Weights of a small GPT-style language model, trained from scratch on English Wikipedia.
Architecture: rotary positions, no biases in attention or MLP, untied embeddings, normalized queries and keys.
Training: a variant of Muon for these matrices, 4955 steps.
Each number is 128 + 32 x the weight over its row's rms, rounded and kept within 0 to 255. Layers, rows and columns count from 0. Numbers have three digits each. The size before them is the row's rms in percent of the matrix's.

# o: layer 4 attention output (transposed), 128x160, rms 0.14, rows 2-55,65-119, columns 80-159
# v: layer 4 attention value, 64x160, rms 0.142, rows 2-55, columns 80-159
o65 117:131116107109161172141153130141162129174145119115086159129063174080154107103142147144134138148066135085159126175133137141150136176145169148191195174115153100121205150164125124081150119119131131116155164131126137120158139154183116079160114134
v2 097:148160144124112131100155160176118078117099144138076138077158179138164132121149236099129122091096169114168094032102160098203156096086177173142151110211088166195112133191157149076111136103111092171110119113122144128138127099159120113135076134
o2 097:149070098185137083132111148097124138108120166176131163092109093132090122121144060171136161112131142111141144152150092121066100148130117117152150230102165157156125153083154087124119120146154123147122135182157119142150121115125174111114153173
o66 102:138088144135147150092145121149136069203149179093164174147132146100118123133112129148091202105086149110143125121109167104102147175125186098121148130173084090122129123113137159147149103133141128174125106094162123162124133110157110155196166136
v3 099:141143127127208089175147158137165084137169149120098102059117153122149159188181137139168160119102127085164140159200187149144067086109116145074122090086106121083112077114112089143113062198104144133122130147186083117132085123077156170097125163
o3 099:128109156116094118077080115132163130149093057147117101160168120146134105153152123110135138184128085121149091105121106124131209167119255116139088125126091117124107069096144202046119140152151163137160082118053064126151185136119141127126148156
o67 099:093088170093120099167144138110103105092163133165160214103111170122147164143140153144135103115113139124133145102116145118179112084037094122122129154117212113105168082122109152156141181136152144083082102115197128111097137133133079145184102138
v4 097:127152153060128159140211148094114157184089119150167166147169116139151112123123176117101137190127138140123058112080173188099163197140101114168105105064146127206155118073115115137139141079138157172094202164178090099116091176152090152093160188
o4 101:111172103150156105160166144129126130119085172169069118161102101131155153173114145145129089155115122160123133143176111065116068065157069154127144115094135101084138149147109126102106096113139109104145137135179100131173093070171149113137054100
o68 090:144129130153167087192126114137113111141119102112143149084141165153115174103069100155099165149122117175105147102098133137132159094159118152122123116138088178148092121202188173168133142103133146152059147134101172110095137084104068187163158128
v5 094:137104145197075124097122115096048051108109114116150108109107150131152119128136148096128130164095099168112107117132111152138125143138096147183103138155139146157100112196125135117138139151034147143154141132133129212225180083121154182120129135
o5 102:098129093100046088144121139163151148131090167095143086132186149067072110082164166171127180153118129115145111153136174106141107155143107124114163159115163136135160145054130142119124146155113106084157153112121163074131058174131165131123090125
o69 095:129125090120105144088129134156174106100170105108093110120084175146175141161095126108129101107139084113091142128119100128094150117142149149118116123126138129149141123118162087200132127122129115120086107145107108132177192121182062099115111175
v6 098:117104108100147099124168061167132136111129122102171164148169182080172138054127125157144124171065142086151141099126123151104101098110092122078083137166118114191111195139129165129178149116185149134186107102205096149121099153192153124111124148
o6 086:131215135120125119194132114146123091161112159124064178163143095133182133134132135074108107146137113168123092102114153154157090170151174185134182116136178088115133056142110114106103125154131168146158195133153094115149108134083118110147117139
o70 101:118137071086126103045099107203157078112167105142194140149153154168101144145114128153161179196100115116143138127176113103147107113130143068174082140115097177215096122125169190107157143093127145060140137110124112128142087097167116152163123119
v7 102:133140143093154160116129178121159105113150132170139110087159121122081149084089103158130073104120130145153142121111102118147075109124167162181162123127142178117074086110136188079119118131149149146162152177137100118118156199133095136101109111
o7 096:064114155137148122111164152133153109103084138126117170094150126155130093141127115030095092134108107115151190154147138119209180175140122140183116146133110148168150096117184047118123101133199059107132103176138145139130173145152102163130164169
o71 107:123149146185146076051125093104136128095106124153165123186141108155128157137115089124075155149202125165166069113143142104068104168168138102135102070076136138081126152108097124159085126146091180184105099123121084171142098166139158143135141169
v8 104:120136216108166084131080165155082157148151132131154153094065124095139122036154102114118068112164111095087095060101147081144106117172121150154104152123099104106151106134080131100159180145126144120126117151132074125112095164166154141140148105
o8 082:103023097132121097116146054116156088119096098124143066147116111157138105125184168096118158168116160126160118135078110125106166151140128065105126089104094169107122098150162122152161181139119118149109041106126134144109174114082172143143156133
o72 124:066161145137197157063089155130088150129122144099118095101139102120136126161094134100089130186138108140137111156140106153107106098127105151056099096080091226159170147129132130114117141100184129105124144162138107127110146073111132102092113179
v9 106:086126138129076151149136137113139123156096097125101116109145089165098073135098150106182174116148125133184095134127112120086089165159150159145150117099119162203153101136119122125142168100097111102088138112090113114117124131129136119148200152
o9 087:143139169076074121162164111171115071109153141159132127106128140090134162100152093105136077089092140171121166079115152123101139077084217106134110146128154143096106090138150148138121133122144168111084115087147185202107127126139116177112127092
o73 111:150084131161102159197144106082110098130121141115135134075151072156093124099072037108110126146189160154077177107146156163129178146171098127117109144147120057148097127081119124178070194151131112151156183148100163102171135130109060115128169134
v10 098:090163037176117129081151070118155105110085119061129130100092153148154070093162126080096137081113164139182083155129135134136141088092099112132151158126094061149125105114141114114167116167101081151090180113103077130175211117126169139091161137
o10 082:142102120130074142118137113162116165138169107112072136086107137144111079123083138164148129161189127119092186094110112129173095134099169051093129087132139139111156098157125094181119255130129136132064043124134150152152095174132150119133092133
o74 113:125109102100122171147132140156136120102184137124082169144113162139105111118095126094074080105116110129102145134145166106057123159165124195095111096158155108149056124155169161137106079108120191118149101010093124088143102121113103130167172135
v11 106:171099140113107104134167122104087073180115143136113143119107104069161123130132109092063101112119145109088135083159155118149145073111170099050144102102121126154107101092106146038115097086132158141171115061131152172152106149172123094151132108
o11 078:071139095093172142098093123124144143093107119089107034136160166134166095117133140156072099148134135173135108135096086093097076130101105111115099089140146103089109080166130099114125104148101099139147154161156123100098117136142144168156106133
o75 122:121096135152147186098065124169110127129120184119138154088138094122127145118135128088161161132179105103134161121147092103127121136092145114133091162128191179164141144115091141149155095118094130134084079160157146129172148092130255109154091118
v12 101:096156136122154161125098157164097127108171096127119137195106147137118168120143052073113177130105176071169089128127139126126184149112108189139155084145137102154162118116130172122160166067167077164099169163146137134120118084097113126123109087
o12 093:146119141138189137205150098159127149124130170081118131074135163156102163142093074137130122096134114168127128156106135145184139037127103155149135139156167167139160154152133156146158143134120179106167132196130105109145088059110080155100129129
o76 113:095147157105048159086119161090149113140175103156128182118131084140107141101148124107118179146158144073114180161187110124077161147142188123126107186095084106142136080103143130135089124159155091129166157126102124154088103152154123126166092088
v13 100:100141134122133064126122097151178112162137121097129058151095173137165140086081092093116139121115099149095132069156162148099132116150141032090131111108126110087137167147098119177121112130092122143095123123125065157139174068155132127126143141
o13 094:148111119082155142110131156150128078122105119205191211150161133167119121153128104157137165163143184114120092133087117147114137130126131155180057136161101199093143122149118114074073198123119141080100158070152110061142136193154099140136155143
o77 108:132115136158079096098176102153137096144163076115104086113083175132110097104112176074099109133139112099167118138103164117126076177163135143107151111119112083126081115166137164096164065124087170125180153197097136123121149143124171178037089096
v14 104:113165115198165062117125135090150170121117139106051116087136101177145172114094145124156118116140131130045093182096141127110147100198052142158106091107122091136111122112103139118200153157142121157050168161132124081037124112112082144175136122
o14 087:119106128062133145150115129119116080136125108143134142144130124112182133186135133085085108096135159159152068095083141141150137147139115145087116105154132084095125133099184126178110114109088106057133156071126034122189135156096135119075119110
o78 116:111119135148102110157145088080097142097104141057139145176175116173151162065084143182095114148142137169079089134168080095128126138089150119100149114157137152076119128118137125152137154112124149124088162048152153177151031106133033099133145126
v15 103:071160109092089175094204166101113109134095116158115159120090120128088151129173082131147095168166105117110159115136114106175084154097116114132094052086118076140145152172136176121156146127085143151137138120108097161092057120091050161128037108
o15 100:190142190164155063150083164144119126176112141079140078159140075146142128099078131078136123085123084147084080119190132119151117082078092168145119188157116122153140136067095106125134101095156090136176134101153133116153131059098118127146160099
o79 119:051070113103132195132109154128199136100159119081160127107062124038108129105146143123126106185102184129168132140159078143153191159149128060165152088109146142147140138159151112136167150123132152118090099123121147156068100107120103097126123115
v16 099:196139182170167083153134124083069157148134095142146151084136143121086085103120094097154106071083169109095116116131118121086108113118156146101159120124151142145116193110126126151103173167179080207082095151129141142157118083146112062131115147
o16 089:113137136100156156096089116141142149161120149188070099110125139101183142139123134223205163154112162159070196164096120111127046088104125096092046113115164149113167091134100143116149126126066141105161090143095089144146148115111131153152126124
o80 110:130086130155090066116099131125159125158104108170216094100146091130150060173094161136115159098133140116133109128173166092108161158112131050134155104124108139162120139178112146141155116148158123148126115111146079141126130132164087165093160107
v17 107:153134140137109107125145135145096125150094095137145185117125133092024152158140137132150129180116183144102147123153165157107142166156143091100077145120133120053150108146116104116109081107117124128130098116113154150127188144165113093185116140
o17 086:113093118104094121152175118152119175122163113106105091107103144120106120087148141137153116183178128119100140153134112119144155102122127054127175148133114131098155058114106111165047189123088088106129098126125094179141091092183101148151121134
o81 115:106133137129142124128115123165094075142114100139193132113106145065108143182137117145150132105095119146139129102065092084203066120152107124160197113120152140166149169164149084087176131129113161168122129138170135091134153105104159109119142140
v18 107:115105121108123156102137161138139115128212067128182151050103153092159173122135080121186127152072104070144145115145097131112082161103164146095134076102136098123120186128125146085146086101089126091065140156137081133077169145097098121120123110
o18 083:100165083135119140151153060133076102150094119060122186089058165123140124092137165058085160159164143113124136126071132146105133208157140147114164124172145123164146151215137117113084208147145094133120114084134118119146136165133081175108176097
o82 116:108116149096148082125136159168195083156190128116114176154123132149098142153110102165197126123105134130205204125152112129143159127102199106156101100085177161133075095167108151122155111142149156113163159092134116120174188104152056124167121170
v19 087:088124197155146124100097125168100146154132162134148073120162167086137107090113141111100145082117130154126115104134147106119141093191160089067128137154109154166076183116197108206102122113067135145092128173189116107060102199112118149124105124
o19 092:211076128109167111122127099069146069166162145104126099096142120083124133142084083186125169119107130102142151048159139116163088154032088148121124111126082072135144113119112134099153164095166143131160201147089109123132071133088170096150156125
o83 102:106113144110173141120144104167147148137089119152132145152115110126131111148076150070133086171155111172137111149112114163145138091128131131097098060145163138090141124139131153089151094164136071106022108136135080168128164081154040177120110245
v20 099:131139133120154135169101129216166108095166171114110132141073113114181143110116141100124144156104148158131084166129150075172148140143149119117130142136127111126067124143109085089106164117156095115147069133142017125114176126167110151135181062
o20 097:111101166172081145149187109139172144093150105124102147107151137138025162157113115144129145157168136053139189093130110105114146113125138134119178139158105133188193115092170174125185142192159082128048092109116130209161129137168082178154121138
o84 102:088108113120131104153105100161126126132063101134139045148143122148158120090149189171149126201087095100081081144116156121127123142141168104129056087124161149141096143175117155098107173078098115129123177133157089114127129120176173127096106086
v21 095:123173165125165159127113067120116153092141064070181133133096192109189160111102165140160171113105091255081089157169097169115141132135098193183122141088123150072202117119109182112139157125109156149130080130157121129167100131162093098144140096
o21 087:142126080105124140157115159128115172075075130090083156126154083121147096121091062152184134129060131070165118112156120115079101127162154087133150097120128112200075080113164067143123125128147101136192098146107166080159082115148017105152113099
o85 108:107126087131090140157183156110166153147130157119123079145108136127116137138102121119117087117124127159072103075141141135146179118150141136130173152140136144123145172135151139097152155114100180063133106135154153139109150119194194092057121041
v22 106:133124161109129099093104102129154119145057122119114146104141097139132164154212135132099167144181097052107151208135124100110137101147094149156180092129187125163178131129161202135143122204144130116121148138127114097160114116120170095115124125
o22 095:128158115130237146142128103162118129176169105119087153141051112079122083088122171119128113118158129129121128126112126105166079162152119138080110136156147117069113144178134096042083119113126132144127120058130117137135156114014107131142137127
o86 113:145122120112072107147111149111126141141133185110190143124109102125134136182099133080091138118112120138142072108128157097155161150120119119127171140149119094060194106076078154190116090126121105108147136162100140103152065142178053110184122089
v23 101:147157107121084154053128032149114142144070107138131185145151138145139139099122109175152078107132079092160153073135112133131142137063064136158116141114068156163113073131089199117167126122170096134155102117146124100142098135101114166108106111
o23 075:166154134097144125105200131111119184074159076138146096123098191126156090165142123114141108113138114103169150165125148134097138080179171086120126130127105049147136159124108120153149177108074156087146174098097137178064101153094178103149135111
o87 116:048146073111105133106121093155112181148134142116153154135096129066100135120131064154141145145129130146161055118138143119095114102136136162103124163120114173126137147079143145161113059112122137166092137146095136117066031130124129149095158107
v24 089:177091094155175173110093117139103103116133173120091153133129140113130156082125138136129139137120107205064181060129125120102116124166148113122146036117112161142156140117189156131132115111111175166153160095167149111161117066103137135166137154
o24 087:091160173143130099164160101078151101189115110139175097110192100097169086144130119149128109054135134175128071113091101092205118115131094092101130119139159176114094165197116118090114129115112121170157125103054095194126143230085111167065136077
o88 104:200126110140161077118201145198152127172101161146118147113061133102108163101134092127160178134159163074171109098116153105116164180130167110195073202182125086145193140102115155134108168174153154141120152156138200105101137130163186182133145151
v25 097:192103092100157042145113121099135192157084093127117111111112161084156158127119146115131201195177149142153139155145139166106128165097120090140150156130124123074121158070113028093157121126134121076106100134101157135117140143133089168164154103
o25 091:177208098127142106107182148147167073115150096152084193122188172197163116149121108158170122134114139082146137073131129123124105153194150107192137133099127195155137069171094135150073164199165138149143098153119137157108137112162130104082094089
o89 111:074103140081092167157113105104050137116091153173141066146155087097109164099150150161151125169124138106117136142114076140128134079101115157096158086172118084098146163135173154096120133104139108129088162096128113129168151166089107140120113138
v26 103:120183137096105128130139167096102085129117131145133144088107151152080142190110206144192115118185072074111132150153072170140152086085138151139173183198117088147195106098142121127088078107131074129168112105142137111107147198106121136183109108
o26 086:167105109165115056181164138187142127157121092151122164127153104126191171093125132111160145151119137158104163094119150157124156166114147140199135134113183185124098114190169169089169167176147139094152150052088161108132096076176051143070140138
o90 112:098119121142181183144102119123136162142124160076153158122104125059117115174190098162105139044085092103153082137133144139140160131104125140166179142106131129112219163124102112176154126154100080147095104161186146151109106126109173088143129104
v27 100:139131105081108143095179114134089119167121097114107087153134122152126135197102073153135170118151132089088104153104137146118097150148120122137085133149116114122167144146105146074133144110149160138141098149115122114064172064123128153163113146
o27 083:102115137174196126085107164102176181148103147164113124061139128133098077156156102148127107133150087147157161154142102084118166120143119076117093130102127149106095118121100061091099106075126114166195098117074017145122103196149209156097182142
o91 106:143082140177053150089108106136139098107173137084156045108110146117124144143109156155096114091092127102140111104148129176158163130135113158121140150122097099158120105145139160106167099169137115115119180156120169134085094085121119103114124098
v28 110:125068118123116175123161169066142096101074086109149146110108136163142111100119149122212185185163100128136087098105118154153175062118052188083156119162142168177171168136172107074147156104081094086155149154121128134120120171122112129144132117
o28 096:126157161139129087155120158135088137167194135104151164139124099111092138168145105068069063111111123122151154159146104104142150136141112119138107147091130168130132175105125112200129104114094199121161176184124125108113114113144111080117119116
o92 117:099109131143094117177136152185182131135064172066099112102128100099091161097093169204125140109154141142109089166157194117100079120136132119131136136124183195174174159199109132154121165130135115116126116128166116116185130156127075188119164100
v29 093:109113167164163114102161120153109106111125066128146160147167151134178118093117162114087089089101090107134110142105123089094183118163098122089159124085093118081140158093072156060167143163173144175119089124084144151175187119114104125114104182
o29 083:134144062083030099147170138187084102161132114122152136053068108125120151100157162155168180165143170144135133115125142169174152194169159086159078172137137097144136130204106136164101081145111152099180157154121133138143100118117081106117161125
o93 117:127127150102165124043097127051164131139155120113138114117193147094154201160080143122096155109155136158137111115114128084097121081088122093076153133115131147110087092105112132097112147084087164154148116110107113133140094147133255141138109139
v30 095:134108158111107151094103060143088106171158110070118075158206145143135086160172128089160097113141177085200165110160155148093111104191079183158099127060132153155176101136166120090146166100119086125129133132144131129155125164123133123112142134
o30 081:154124080201123180111106164103121200059113196126155136109120105088122162107131093173072155154095106128108082142147100147130148137098164099082156150140131141163208205117102112135148126091159139128137123169075204161103153180141152132092123087
o94 109:133180102100111094102156157118114103178204076090214200075137112139131132105095170067092133184123133150163175136128123181128139123118133157122151180113104156124118125151162148133134176125126170097127124115091156150135108092085107140147164178
v31 098:144089129144125120107138119080063154125143152125106144083109151139113151121107140154162080082137122148128122137104062168115104108127120154186128082050161131202174151136155141117150064182113083041103102106086127110140121183155109110114176103
o31 088:163140106113099134124161098087134126129126116152130157136141148132147120115092143161187176043091157099166106163131139159141199121111174137097149141147147130080064079086086170168123092096114105184111126167141174074093133144124132123143102087
o95 106:141157095145062103172141142139114132137096186056091132113116167126175152148171108175087095179125130134109090052135163123117129117166144093120083132119124114137217149218099149123089163144181131115094068049125083183161116156095170173144150155
v32 094:175101133067115145115175094149065107173118105097117115111173077136161121093144114136128101083102169096130127127171174127144066104107126056170050141140151099133129116145145111143134089156093089126125120094127134186092126094101048061145103109
o32 091:106119184159126149178145109104135137117124079129153092111085116102103076114120107137168137093151118170157147139100126095078137144138140126098099030141087145150154114056083184146104089155147144142163084141126112098149161148097171061096125156
o96 099:143106125133131097122148119146142122110123072111111138076182120146129091201115084099149100139117115137100093079143058124141138146073140136175169120123110105115067133149189122110176158144129063119076100094123120155101111150133156090129175102
v33 100:150160144142139104104160136117133110153113107115115143123101120073144130075167168138095110135137123180110137095094120085080070099067127078188115147158181073085101119141168133107085101118170139170118118139140132164182115146184108142146149124
o33 083:129141143121146110151136140133124126146130160143150137099048102138112126134111123071105145142106133155103124067119123152124154152145187203091074118130100108155156110168093184099095192154137142110115156093125108160098129072158123098203126078
o97 122:149133087128146161093113142094113174109114201161076069139138130134153105132143136169142149163125139095135113138123122110108107147096153135109187178135160135123140169111172161156190069092098139111056111105102141085120169129139255106085091174
v34 098:176155161139127137093183088154120083208103166125067092163127093127153134107143180128140106143129116158110113151154155119081137101160121101114115135135224098100148162151127172120123082190109113164123094135153145136115157206089126143145141123
o34 088:130093119123150142089140141095200165098105080106117127152101159210146096177145116098160127201103125048106151094142099124122155163126104135129097175134096107165126064098105098128089103116124127112122108113114132097155090064131170073115171150
o98 115:206154150088135081161152109141117122168138120113157176126111108066123155150098131137130122057170107209172116146134137138208109129101122169109110115176156121084151140087111166112121182136084082132095180144132111121103159126148102098130091148
v35 093:136062153107097127092144158136141096137160199097137109107111140129117082106074114114174156226139165188120094149121061123127084151104108067123124130141119097127122126187111145103135165091135158104070118127110150160107148134103152112105156153
o35 088:099160124196125119124170102144157161122100125182102122106133132209067161120139112105103132157130102176133115153142157140090098137151072146133123105135118197162150148158118113141100082121152112170122139161127133164132150151197121116127080201
o99 095:153128125152083068094083119110143117090109166100145083141066118087157084118133200137134076138099174149122126146175138106178113096090189176173101136137204101107094170131072115147148125088080155103157162144163096181151132164127089137101100130
v36 103:110141112049076089149156118107075140099131092153164124110215196135112094151174120146169117126177065129167119084135095080104136128063080176195158151081074159094162163155088088106155108205176138145126197135131127102120161152119119134154162106
o36 090:086228155150180112120136098169137127144179145158114157139119101142111142154078140153126157097156160147119153144120114138148124126184128114204152134120190117134090134136143085103163050148132125192186139194135135185156114166142155100163093141
o100 122:137071097132122133159135146127131129172129108102145125070154141068157117145115110060090085072175102126172097077164136112140121138074089134075126176123121148112140121080127149139172172110127129092154099082127154115105147078129059131127124120
v37 093:061133141168107103150097159196095110114094134194175135090191153144181107163201162120124160086153126114151112098148119177129122106148116152120171181150175135186152091074091149099163136144131128123151048125096109106100127170108142095129116126
o37 088:138077177176049159098132076136235138126148116080172172168112137120057136093079096072094126102142175151119097150141109158093136150124138150168092113172077148101096170124099131168112102133120147148099155166154101117196121146151091112182109114
o101 096:075151113115172122145049122162033129118158167129168082077160139127123129148136127136101127098146119135128159124080149126143158101113138109130156174125128121128153066119137135079157098091116154113075103163151123152177160088072159137116079126
v38 098:128140100154102128099134138097115137120137120068115117114104120105067124112127104178092127158123148122166151136161122131178171106092201129141103092178121086166079101151095182104159092129095134136133133100129118068110185121124121145120109150
o38 079:132115160143124119173113133095082111123132117126064126116187112188126148154158094158195112102141105138100163111175136103167139175117166164126154152101101133168092083097177117114196132055177128049122120081096100144241133183194100116189150126
o102 116:197157107121148166149136133137175169121105155112117145153128122068169087122050113123166170119145144115149133143171126123070090090126153113141127086130170146090139141078123111140087053189126133183120159154127151107132119119100149137141093097
v39 102:094131086086112142158182126081199134156139126139123154203120186178076123168162170124116106148133198129134134128175116155108174147132122057163166173156111165205146077149108144093070133045093071159107149135075148104121167162177113115054103151
o39 092:149096112154136168123125150150137132161158188159087151085139092141125149079111150122100171123111101091102152158108178162057144118142116145155134123090169130110135134149103077145131087141170141133117149186125161145097111099154060149128149065
o103 102:118166164122140148176144154168074131154195120129128113119167161111106105133147114140172113153117161133097187105118104105151079094182096129165147166143117112117130160137132153164122108167129163162151175077096164159150104130105149160129133126
v40 097:074118111168127107135134128108164150169156080102124187184185101132122131157114127120086137134127095095168082116193194117156170165081153126178180112152124122130137140107185145092077156098092156130100165149083060147125138125100133160153148078
o40 101:126158139177092204120087140140129127146123119114140045076101219139083090156067098108143083124124130117124151162122095119138131118148149093123150105081116148129090096114114081092112117144094109179162073163111126184170116210168112140095141106
o104 101:145113150059162186167143113077141119090139116115147133176139160116150141114120135057132148147148186115139128116135139104163097156141145119073168090135153102120085105145115189148145088113177158100134171116118114130092111147117198131155102107
v41 101:073080098145169147082086106150134141060120176173086115167172135083144146169111127121123107085110112102156145062077138180153063154153077128143096147124128130092130156122156169120131112197121156119149128103139135035126155029151084120113157045
o41 093:180087168151089120152086069143160109149119150116159096088113077093154116090101133149175149086156118110108121186102133065126103180102184118100125098127105109069119115093152138130127110146113145150152164075163098125130108175116209094119151157
o105 112:093174091125130110128151121059104188156147155158134121160174211194100153139158124149147116111135142151138108116113145177174158126168115106150146125134150127163070146131101134158127145170156130139219105073134141096124127131061126136121115158
v42 094:146187130130159200100188126143152116088125071092184076165140138122210126168162155128137053077169130070094154105153138098123119149101144123129127184147135137159112158151115138125150143100149079135221093084151147137075127055100177169128110125
o42 087:140156121116118107090075141161119118100081095128075114119103175085070126120157132161104122095129111097112129104171226123183130162088143137119085118103148088166152122078141140150137050132105123146194128182136106153127183146123115117141128188
o106 095:119137147120127136109171161117189117086199135139072204068161115081124161170128123135150117139122081098133089145069114184090100148099138187070107133149059132162161110123161132097173087128144173147120117151108112167102093110166161104107103118
v43 107:153114119118136154122092088102127160087138093102125157129174132137095100095142209134111125115097106125098073148136101192158065190145122109114147130093159165161109101171160181127146129130174125100143156128099173179098093083150134165145108107
o43 093:111122185206087146083135110065102115072103170144134092138081170134145140143136094127130117162151166157122174071145132148118157105114147159180170078113149158138177113079071107166104162146102156117083113134150145081148202178148141123155123114
o107 107:099162118077158140160176107165151137133131146105149133112118127214138154142170093121118128139090131097134120155153167113139097136116120185156119153109128112150195155126132157119156098099164145122144156120164085136117086128114131147189153208
v44 105:126127161098062136125123088063122134091109160142121155115063102195143063087158096117120095121151176145125098093155121065109147138055135109108132109110152124140125176099117167058136165151185143149138200133155109215134105135124120134183135137
o44 078:126133097091165140155197162154082129111066115123083106161193158105143143122141117186160135110121085129145087153094113112117127105188149139085176102106142159142110116159159132174163084082113169116153140126135167088117108106095181108127136073
o108 116:139116184118140183106103121146095137164175142135170093057115095129091129136088112073053136104167109146098069162117180138179120136133109131085103105124155114116080122108066131139135101071089167127113124105138096141121083122121190096148166102
v45 108:156112061112156179069137142047116137152077097186117126158101102122135154165102081145120132148174134123076123181148191122164089119095132105078094138130117086135137158165042137190127141105067092102155158141078102128111145072127109096137105114
o45 091:124147164120129088164175130087189110130154173130123130174114099113147081102130146161162117153109157142101127122107081185121102142165128124112125114066139085089095118122146155077100115123140070152107080050142148178103107136073091124106086127
o109 118:123098154152075175115078135183148119121058151094111093103111172139097161136142156194190110130109133101137110120144135155148118130145122136156122077153133117188143141143123132143152090178117175152200125151105127131071144143116156128130123109
v46 101:069084140150096083153130158187139194113103098151103137128153113147117132192145118146154117081105112189118110128090103199125072186126146139156148139178127085093107151144120143185124117102179082154149188103079126210138097133147149067190133115
o46 107:145138137187123077169092166142120055162196126122153100111117077145085060046142158160121120212154129085136170115141130141119119165104188139114102106078157148122159158146181117124188160118134180131056142091121162145120143112129038163103145161
o110 096:151122103112084108083144077121090168120123134156183093117108102133109162125136079108139106088102147127162109099142109133114177116118114150120109174130095120170126123162145112147125120084112095142092139098145118082089097099106185127193079130
v47 098:134105144095106124041112183174130123143077145131173092171132112136094051167152107088178125210133068096125152093115105125086115085121152136122082103118165109124128081149169132140102094128115088099122134172131128110147088110096145086151130186
o47 085:136135133106201171130120126078170099086123158110135079113171115143099164134153137168125045143197191180124148072126121137132099139087081105065125124145097067121096068104141169096172121144125134119164060082129093126107157097112088115062144151
o111 110:148144128147136054089114139126129130113106115080135170095139145104089163093162108090114120073051135111142136171136117186167133134165150119171169165152081126125162158129051137121095107109171142152144081156096164174141194160088129139087128132
v48 098:119088119106139130087124081143076134171146146152133186115092126110102145146124176121161145196100150186114132167125101182152107129118105122170197153144110079122106149158116115137183128129190154079140164176170155152143171088161122157093183148
o48 082:113163134096158104117060205140155077178156122122106136158145109133127180081134169177113140158159132106139156079137161153065130121108118131154046097117206141127141078107062123108154138141163106144092103107123116151146102055129173119142115086
o112 104:127188117150166113120129083099075143138169119156125117118142103135141128178091042138140149034123086116158063111222155079149172128097187178188191191133140093157101122146133117113123124123111169109119176137100145119135095186148101116155134158
v49 095:152118119076161183141144162108093152125149146073138125157097143112092119103130162162110108149126062126106111133109139173076098068082100173135137116111130101195068110154122113104133147143131139107173114172170083133109213208088117074094149090
o49 101:097096100084148086091140161131218165108126136132116103189212096073153127141110128135146119132124121094183105142192077137144122114140116192126117138179131123119165159132132139161152108141152144100100139132131142086186079043051154138144099176
o113 101:121155118132109137129029149112096115163132130123067166188148111174128187163170160146129158114154159176137180111139152129088066122154110135091088140134170127134089139123125146074111179097103115112216181141116104140111150196132039080099147181
v50 102:159141121108106160091112101132156135131123144159091186118105111112144099184174153135172136124152070096068117130164126082132238128143153167147159149127163140145124151099149149141153145173135146107087157136127143138138134115145161161102120136
o50 092:104084157130162176165124133092095147094176107096166100137151144151134129114136109082131103095169142121110186178141136113138041124101143069147147118140111112123153124131049117130081135191131120131084154093115137098121114130082005126146139158
o114 108:151151157165137188114094154145094139186121139134130113149143103138153143159116173113066131142151120161085124106096149125147176038080113194127145161121151133063164114130126178131180143136092126125116169131149087255079164120178076164155094094
v51 104:098124175145134160128139088162133081102097123052130096130174086160137111137117170100127089125107119163158125160164122171113146116090119116090128166098180167051157145129182132146182144109089156166140131143070177107158151139133137153214116100
o51 088:141080081196083173116095105110119118141150106087159170114117140137109146131093063081085220143154108145157098112131150158075117140190159107091127140170072103175067135130140161143140152158191107120120158127145141159124107123054089164109144116
o115 114:158133171109153136143158123094129155077142151171137157115151117123111120136076090170094119114151161104129135123174138169151060124113116120179138167123132114108130125133159114110142073135083174117120156173129129081123106187121200137117165140
v52 102:163128144147115122173118110117139125096132116103098131111137150143114124165110095177115100134113083093128108176132168097177061084131147099111109127137185140122168105133103144115166140143078107171091134131100130131191098151163089129133141077
o52 094:094161143132073107090132089085133154105157102179174141147141133131133149117133224129126126154113131103159137097090076165078176155138190111106079113153096086120099144154189116076145162124114140142100082073096142072120163178132167119107138212
o116 111:063121094119064137143111147132146135157114102170158124088130118115190113113091144146081111098118128147073137126109144123105093088174125076071157087105151093108173117137114142126087043120111113115105152189181082131202087132147097137133116052
v53 099:076120083081129114119070148169090147140154146191085163143075158137099134162116202094118103113164166105147101116113116111123138076158122182124130171105186091146118046111107118126101093189189133127087159146142178109102080141142071113112149108
o53 088:080169158110129160139089101108129114090072074090129089115142109127095167147147167184111125173111088161136147086135075134117140164128092119162164111101110127154078110104179094088088190074095078138166122106126117151119092149158101142077121096
o117 106:128150084156134059136097125130049178169127166151154177117156098135147136139168163151075162104106101128110113094105120139117145097132102094101142128114112150100167135133097176102124088138133072149129111053038090122170152064073113103095136106
v54 101:154108113087136117082113170164158131128138129141117078154191095193119113138155150105104092147096098172033120025148144151120152123134122120107149178130108096126095130141100127151141110145104059119133138107081165119154138157135142111147143146
o54 103:144117143187107139153112146157160124150118177095124133105068124125143128089121127150158118109143106109174126192173082149107122139136154157165118144124123141151160130073115105183097165150104141168000147077170131162124131125078191158129128123
o118 107:139106177091174128117131163109089095125153119173128169100226138109121129131074096123136125043117103159098147091128086111157067083113109133112119138175176134107110155102082152065141046080139120147128126122095163077157131107145115185124104141
v55 101:101149142208173139095133092173128185134130160113058159111135143135116152122081133118128126127112107097123116178148109108138163144159096135083129169137192111145135131080186098124079126140091186128108159108088056164138142097141126190123120087
o55 084:119128134108180115045094093125119130123162068099136061129083104151171091138164141140127129132139107126108132128158112088152159121097161147152155118163145078197149142134117119123169112125171094125152124133146107126116095135082118127154175052
o119 109:164142159129057178115139105090138152071106112101133102157137183156105095111112177105043117163160159123088164166101160152142131092113165117120184142136108141138107075127119146126143139133083088155177109166103133172134105182152138089092153068